{
  "num_hidden_layers": 9,
  "hidden_size": 256,
  "num_attention_heads": 4,
  "num_key_value_heads": 4,
  "head_dim": 64,
  "intermediate_size": 1024,
  "vocab_size": 1801,
  "hidden_act": "tanh_gelu",
  "norm": "layernorm",
  "norm_place": "pre",
  "norm_eps": 1e-05,
  "positions": "rope",
  "rope_theta": 10000.0,
  "rope_fraction": 0.25,
  "qk_norm": false,
  "attn_scale": 0.125,
  "bias": "all",
  "tie_word_embeddings": false,
  "parallel_block": true,
  "init": "trunc",
  "init_std_qkv": 0.0409,
  "init_std_o": 0.0,
  "init_std_up": 0.0409,
  "init_std_down": 0.0,
  "optimizer": "muon_variant",
  "learning_rate": 0.0133,
  "beta1": 0.9,
  "weight_decay": 0.03,
  "lr_head": 0.00618,
  "max_grad_norm": 1.0,
  "warmup_steps": 200,
  "schedule": "wsd",
  "decay_fraction": 0.896,
  "decay_shape": "square",
  "final_lr_fraction": 0.02,
  "batch_tokens": 131072,
  "max_seq_len": 1024,
  "doc_mask": true,
  "train_tokens": 504200000,
  "max_steps": 3847,
  "dataset": "wikipedia_en"
}
Each number is 128 + 24 x the weight over its row's rms, rounded and kept within 0 to 255. Layers, rows and columns count from 0. Numbers have three digits each. The size before them is the row's rms in percent of the matrix's.

# down: layer 5 MLP down (transposed), 1024x256, rms 0.0212, rows 979-1023, columns 192-255
# up: layer 5 MLP up, 1024x256, rms 0.0822, rows 980-1023, columns 192-255
down979 091:127104116106131149128141100126135152122138145117086136137141137122187133115120151143128137114127103083156125081138119189190098139097129089178159120133087122134129144120144138141096155104176165
up980 091:145102097131121139121161089128124089146129160136128130131062134136143125169096141136164111158105130087153129107119118098109132122141082124076112123151071120090147133160145155150114141136130132
down980 097:116153094087075120146047131133147167119133080175141128143156150171160138127146121127136128105153105120110096132096120143124133127132153127137116118104165160138101143112155149143114169140137171
up981 107:121155104088134107129155106153137134121136079110129148144115093174140153080111168108116135133106159088143138104135096143139127129089091112107119183106135086145163117132125132143122163143119113
down981 099:126129092186108125115159125121129114174110167109142128137107108166144112144092113094144144134166189098107093122133116119138125107161116148098165194068142138160126110121091149140103124141130169
up982 113:134140104117106113091130136120090157119097106115125105165124142158137114127115143166120086099161132128091142102131119147149089146108136148151100145100109135137136083142089100135177100103134162
down982 106:116078121171119142091104129128145138080125125150104131152139146137132149073120159092113130123111146126105119157130143123121125148131060120118104119136156142109135157107155102149123128091098118
up983 092:112102103100099124149128129166130088145118172099129133119120125108138159136118140150168131145181180134093162177124134167105125109109118147108121093142144164136094168110137105119155160092123132
down983 099:176107146165148133108133133126111110117096130175120153136125135136088115112119126136138138145091144125149132129097138106166131109111153138138127138103115127124120085163127101115121115174142165
up984 096:118192133141106168126126127170125117145166093098127133138123142174134157125095097104090142085106155122148126141115096170115115122158102185106100095129149117126113116180191115079135138140148117
down984 089:134122087135187097109127131162134106138110117152114145139148107124099102116133160157137135090127130127119144099112144088125172097134126103145118100125099110119163184073109128086127117157105106
up985 115:122149103106120113184102171090123117092124115155166169104116132100163147138114116174150116145140158124129123124081110101155107120137154105135123119093119136115124132131118135118142115141118121
down985 112:098135084147131124125155125137108089080116141167141133140123153109127147139110147116135130149146084127120104099118126111144137099103105165117110104090127134124149136131135100139159096146133135
up986 108:105143094133109112179094169093169085127136121122144145120107123157134121128116124115157153121135203068174163149131129169091139112090120152141159138125132143134103147131186168147168129084168102
down986 092:131150097151146118168144141114166112096091142137149127127074143122137126139084114143124119146143133166149147088114158117176123137068074094071152129140150145108129167120140113115094126132144115
up987 093:124119127177112104140096134122156098116133118108156106140130162137169102142155158134096155111138157086168105159108114130093116141117092116132131143085133144138093093179133125125160124135127132
down987 092:125116136134129127133156096113116145074163112153100124168124116104134114094080098148185130162120115130165123142164090141133120124128173160158172129133145123112167154127128118158095157089142117
up988 083:124143133125148115136161134096126130114115157116087126123143099154100129143101113116200118136111114155118121134105126125088142124084118134147118091137177085154130178122092121107102156106141129
down988 105:134124115155108150166117082127145122101110138111184056134148161134118123130179177122097132153115117130152091092129154095142122128105128124136161165170096163118076122153091147116158128136095130
up989 096:180141159125123098139084147138155171132094141154130121100140086161115131142150117163079130129153132127132123114123115111129170092144172141129149131130135163120157092144103143111156113152099127
down989 107:147112209139132138090089111126155100143111128137146109133131108152133138110145177129149129143132147126143096153152103119102116133098127136129144093120146147145111118113154155133141088083146135
up990 109:077120160086114111109122090131111113165134155112139151118111119149153146183162103137168143163154166097122144106114126124149121117132108121144105149146136132103120135117142149146100111153110156
down990 099:100156112084141140113124115110116159120154130143143107103123150138127089105139142138084116110123104141094118101139133138152105127119138094123167133110096132125121119140131180117112169081153143
up991 102:119150158118117130118165129152135132167158141163124143119117107103185112113101129120141105137093138107119123126115140135088111134117101163150125117114111083155128133135127147130098126094097118
down991 098:147168097138121091107093110137144114085124120103090114114139150138099149119115145159143108134131091130158178101121106119135120108098142145156115116157132137128134152134118115156105149168125153
up992 091:145160108108091118136134111097095133135151175098154105176154166168098153155083086147151164138135153139154097110132146156142097120168125088071151109129140137124093186109090119094150129091096122
down992 107:134098103153119144132095103191132163140150132120142150123108138141135113110133120104098132129139125128137136095106195166134123113119137112173115143094165107093130159127111108147097162169136100
up993 107:130142121133117078112037145121094140145127107148127153120085129077108100144073147117103136123150165133135106093136120122103143147152088094093136146166141152119085094162128147119088129135169137
down993 100:109115150123128150122148121126113103154109133140116122088146118117139142110119149143149124108121106123124136105123155125099095091107153162158119115113139115112132111129120155115098117173098138
up994 103:142164135119152143113127134089130137096185167101137069115141133142086120135129132204146154144127079161114128127128122129144104107159097102164126117170163122148137152169136128142150132166162160
down994 106:144114132092135146138148067126085110180146103104105116142165142144157130152102137073125130142110135098122136161134138150120125132120174103127129087096107119133170132121084119144129176149163121
up995 100:127136135151160170123149124127173136128121115156109117096115135133121108102105104138103129177085133085151128136180114133160162084089093129115106173128159126147082124152144114154090126107141114
down995 098:181127095079132128142156137136140121143134146130158107118116144124078107129127099076129147082163123119168095167128155150106126111119088094163143109120124141104146133113126109146171130105141147
up996 101:139157151145117145103109126058111167142085135089122116147093155161102167109099099138133142134163093167111098130121126104146165087105130082152147117120143134150114142159140148132143142139134144
down996 100:112109078101121128144160164173074104149143103077118173096125121148152116097155125162121134144072082134143111130091170125120160139161107127111153102126134139140188133122118146183130135130158112
up997 096:140152124135085110101119135100097114105124122100118117112156115142146128134140107147158178152147143152135119156096095123165130114098106151100149138128101120146155114075132144131132118120126121
down997 100:112111125171149095146096112144105154147132146105112164173125154134140109146120150124114192166122125132108169112136087159089134136137122133118140124121148087130185138180080127168120148096104121
up998 106:128158101137118095093119105147098187139096102126135120128099152131130140148127136099133127121130127108130125131157142162148119140095128189130111136079154168078123065155153152148131104141167103
down998 101:155123140138089103158095168130138061161125124128110164132154125108148137116144137138118110153141160116126129167135131127120122104159123141154129129179151108115119119158099154152120103161118148
up999 097:127100159165149138155125152099163113107125130120143125072083142121110112097073138149165111114106116138155137138103126094149129133132165155110112111093120128137098143121120148103135126090149138
down999 095:151126115077153130133102084132122123173165132096113186175195152069129124156140120127129095134148127126104180103184100093115162136125116127141133133164125128118147123107116178144108095152138135
up1000 103:147172127129110126131141139131151114093145154125164152156125181107122165155166158102135146114105122141110112115116084118172113111158109117155159165115143132152092114138092123115115133093117148
down1000 098:149111126132168196123141154151121118122107124157096152132150149131140130144099163164103155119104123167061119133121140099159109111116120171155103161118131154092103109137121071130093122147063100
up1001 100:113148137091117115140161152122125135143093123139155142173164184126145165157157136133115130116126130170096123137151173081125106140127120109106179104131161121151097107153099122105191144128103088
down1001 095:119136143126109129122178129127146129118146149141145099158150130092115137131129142149111103179130146145108122119132158125117139133115079139110137128132105145105120118095137132104115110123130131
up1002 092:146130114105117151110108122110118106157140121143166139173119130166174115186145119131126123149117094126147127123150121127171077103145107096126160172158082151112083068074106082117135107119153124
down1002 093:099181086127119142161133091156113146153124115119163086083153127128099125117142123112152164091156113111147131110116152123135136124139136089127092132117105145106110139145146168137164133135137131
up1003 103:166126120122158124150111115173159126099114141139152124122128163178122131062134117133103137112059116111137132139102136106110116144155155143116121168144136125104109140116135122156111121110093127
down1003 102:178138160131126115078134172152131119143107137160123110200158136161139132125092141129129136125161131156156111178115116144170124128135132145134137135130139127130092129111127154182110137128155136
up1004 098:163162179128120121137144121112145116125142138118123142084142124105132091119164104125118092101142168132136122111130123099142118132073115146158112120137148162132159135156105143108183163154112159
down1004 103:056109104143104135140132159124105138122126109135101162121110155114096176113079138141131135078081077165133093147135118148119149139150155099143143116158136151099106152110131091163148099115155122
up1005 092:168115159111104186154162156071127158133157123100055107110141158122129150134150148130085166131112087131149113146100108129163160135122129137152108079133118097134154127142079146164154143124179134
down1005 100:145144083127145127163074143143132087117111109155127144141152173157093129154132120125150075120158124127108151087147186063112131134164141140116124133124124124141147153078141130094150119100109148
up1006 104:133136127119103158137189123159045107102141117116122111099160141115086129154127103100147149165120102123131166067139135125128092141167158162130142096118090153126125142138097178130154163099181118
down1006 102:111147127145129128155155120131121141163128121153127176115155121190141125153116107119057120159124154121167186143112100110095122104131135125124113120102157098123092121132130102111144095055092083
up1007 100:178152149125131105102119142134119116152128104125153143120126139172130111093153104144144152177115117163113112148129134143088157107132126159131091119109106122086102103120139089104184111167123111
down1007 095:120154095108156131144117139121090171122130160110150155118152127115083123125115144158139113118143157108125078109152146165178163113138153096152128047123113116108123119110141147100134085146120161
up1008 095:113088148134111112112112116121126183099092156151138153092091113116161128115115113135144129157115156132137154139149100139101077182107117177154179125106160161157094084132112143171124061120123121
down1008 100:090110178135164107127121135152117113156116098085113124150130101112123076101104119085129163144141082129094083124160122142080065140127139104144122172124131126135149166112115166093165140108142122
up1009 108:152152158140119122130099130123126162126129084131146149133142064103122164107141124144168131144118117120115124115149130160123143110108160124130158104119119125141095175144143081138130102148147105
down1009 105:152127105112161144139128160145187176137137102171123136136136170120114127101140126129144096142156106106132109120117095124135106140088104107099104143120107167125152110154105178175129148103069205
up1010 097:112129163136134121145107129130109110144104154063118124109088100127121109116146140148162112147073117131118142123105118091130105159118170181088096177125135142094120114122110183093139130104124136
down1010 099:116144153134128127170128126145144117093139156107118144135121109164117111121145149109150144132120138162122165156139180154163112110131123131106122105144159139147141205155178088108143096147122142
up1011 090:119134133169108138107143119136099096123109085109115122158078131111171132175130126130147112157112102132130095136163116126124139139094185120146163111128152130144141089083123104144072102168157175
down1011 094:119120087163121137127172073133136132143107134141123129123110107147113123136114128120130134110126153128145131090175103134131172117145125098089104133148107115081117175099138138120160198114084104
up1012 089:147152151107138164108131098123113115128138135118135157113133140144102143117105121153147170145118131133114143126147116141120110106148153116167115117097115126161141150087125131157158128138130161
down1012 089:094134123124125122131110114115162138145128105111163137113146145105120146120144155146155063151114122122154115090141132154127080152093105116115138107137121115092134123160139143117123166156133152
up1013 089:142119134129094150143132115112149161095076118130147081123170140062155116144103131157178161151142118147167132150150114134155088053123136107220152131140133137133128137123149107093136148110135115
down1013 095:081095120077181141103109141159091115148147108099111118157110151141112115174113141121093137117142092156125130142080105146120134164096137112096138190121127150107140102088109148114134118127181133
up1014 095:084124100158151123130121159121134139154137135126095106111167103127117165087091115130118097139114081098135122168126090095116149143168115155164116154109109129086143103106149115097154136142137124
down1014 104:159151115120127149081141156104097160169111094156135101094147126157095167125142127106158159141171132139126165104186092181141140126104136102118125138171117154126108093120081096145113111133144138
up1015 087:098122119106124171116150097154145145124138167106113156127085144089175121132139096152151139168139128139112081138139155116169062137113102120112122164125132144127119142122123146089125101099092130
down1015 098:125114151131118097134157095111088141129125110137096094130123096110146142131143150148118145122092098134169153130092113152115158138134130135178140145147143099151127117179148130151125138125177140
up1016 097:141144083139131115184164102108087119107113110139130115118103161164102158126153141093114109136112143170117128136163158071109119145129110163108082148110155144145134143141162150149110176124151152
down1016 101:115102142097109124106062137109138091157109134095131122104146109128136111142140150140147128120152104098150097162097141147139124138131136106127129120154134111165107107118127168144140133114152124
up1017 100:124154147104133149161127089139112119129143126148125117104112134129123171151146093125130167159069110106149132142114097136092162119102076164120122122139103078126101107149094109185118138117146130
down1017 099:120149082126144151130112108118097125167104134121113118148128106147144137157117148124124103123169111163131133171138133162152090152116133149174164118127080120145142136111133124162151160135134125
up1018 099:100166126169167107171143103093127084109152136099138140157125139130134094132151170140157186115066133126143140117115078102112157111114116108144097147120150139185097120119143128142115109142106114
down1018 099:144106143099128133084142109147095142115160114139135167137157128180144168119143127091114135147154137111111104163123116115130114073165148128107104136079155130113129141136165132128099140124136114
up1019 100:098145132114142155122154109139123135100101129130130082137129116145113103113181095078142136160090109103088139079149140112130112154115185132097124150126090159137109119129147147142156138113174133
down1019 094:157140129133139121145096099162173123106122086135109122146121134119136138131140130163126160132131130144121140118148143117132119099067122137127146094107140103097102174140145104151095123151137101
up1020 108:081141120135091091144100160114140105138136118161128104095116122135131093150144114118059153124126153144090108107123102050069138112101101162126136123129157169166112120138133103145124150167146126
down1020 094:084147130108111156107122094118138113144066136138130105180120116148150131142142154129127092093165115088116121118111147184133116116115159122114149125132162120108162130148130110120163148110138092
up1021 095:132123144090147107131120161133101146087134123146116166110131146108137142124148131123115139141091153100126130121151113167122147095110098144148097146170131179133163162116141054108087124125162165
down1021 101:140149111156156120127132096143153092137104106149128130120136163124155147139120135163162123160151134151126140131090142131146153159101145131146094087110087136139162107142107140144133140116154137
up1022 104:110091087074138135136175129135140099083138134094094145114135133145116118099113140147115104129133151145132131138086093112102109116131119122083119153183132123132141145174160102150129149135142138
down1022 096:107145137136126152143115082141130140140091136151162083181120119138116176151149149093118156136132113147109144147117075122159134096100160119155126122129137115071138176099120118150153143120103145
up1023 114:082119096147118100128149102165141112107176090118139160118098141087142120173123112165143124163169138122132093112129124129134130145133130108118127150139119101103103182136098147104155102162099140
down1023 138:104149139117164101151154129114149111145130087117167160132136089135143147130103095149116102113179121109121131118092143101145124128104105131094108152116136086127132141123105135102149101157101172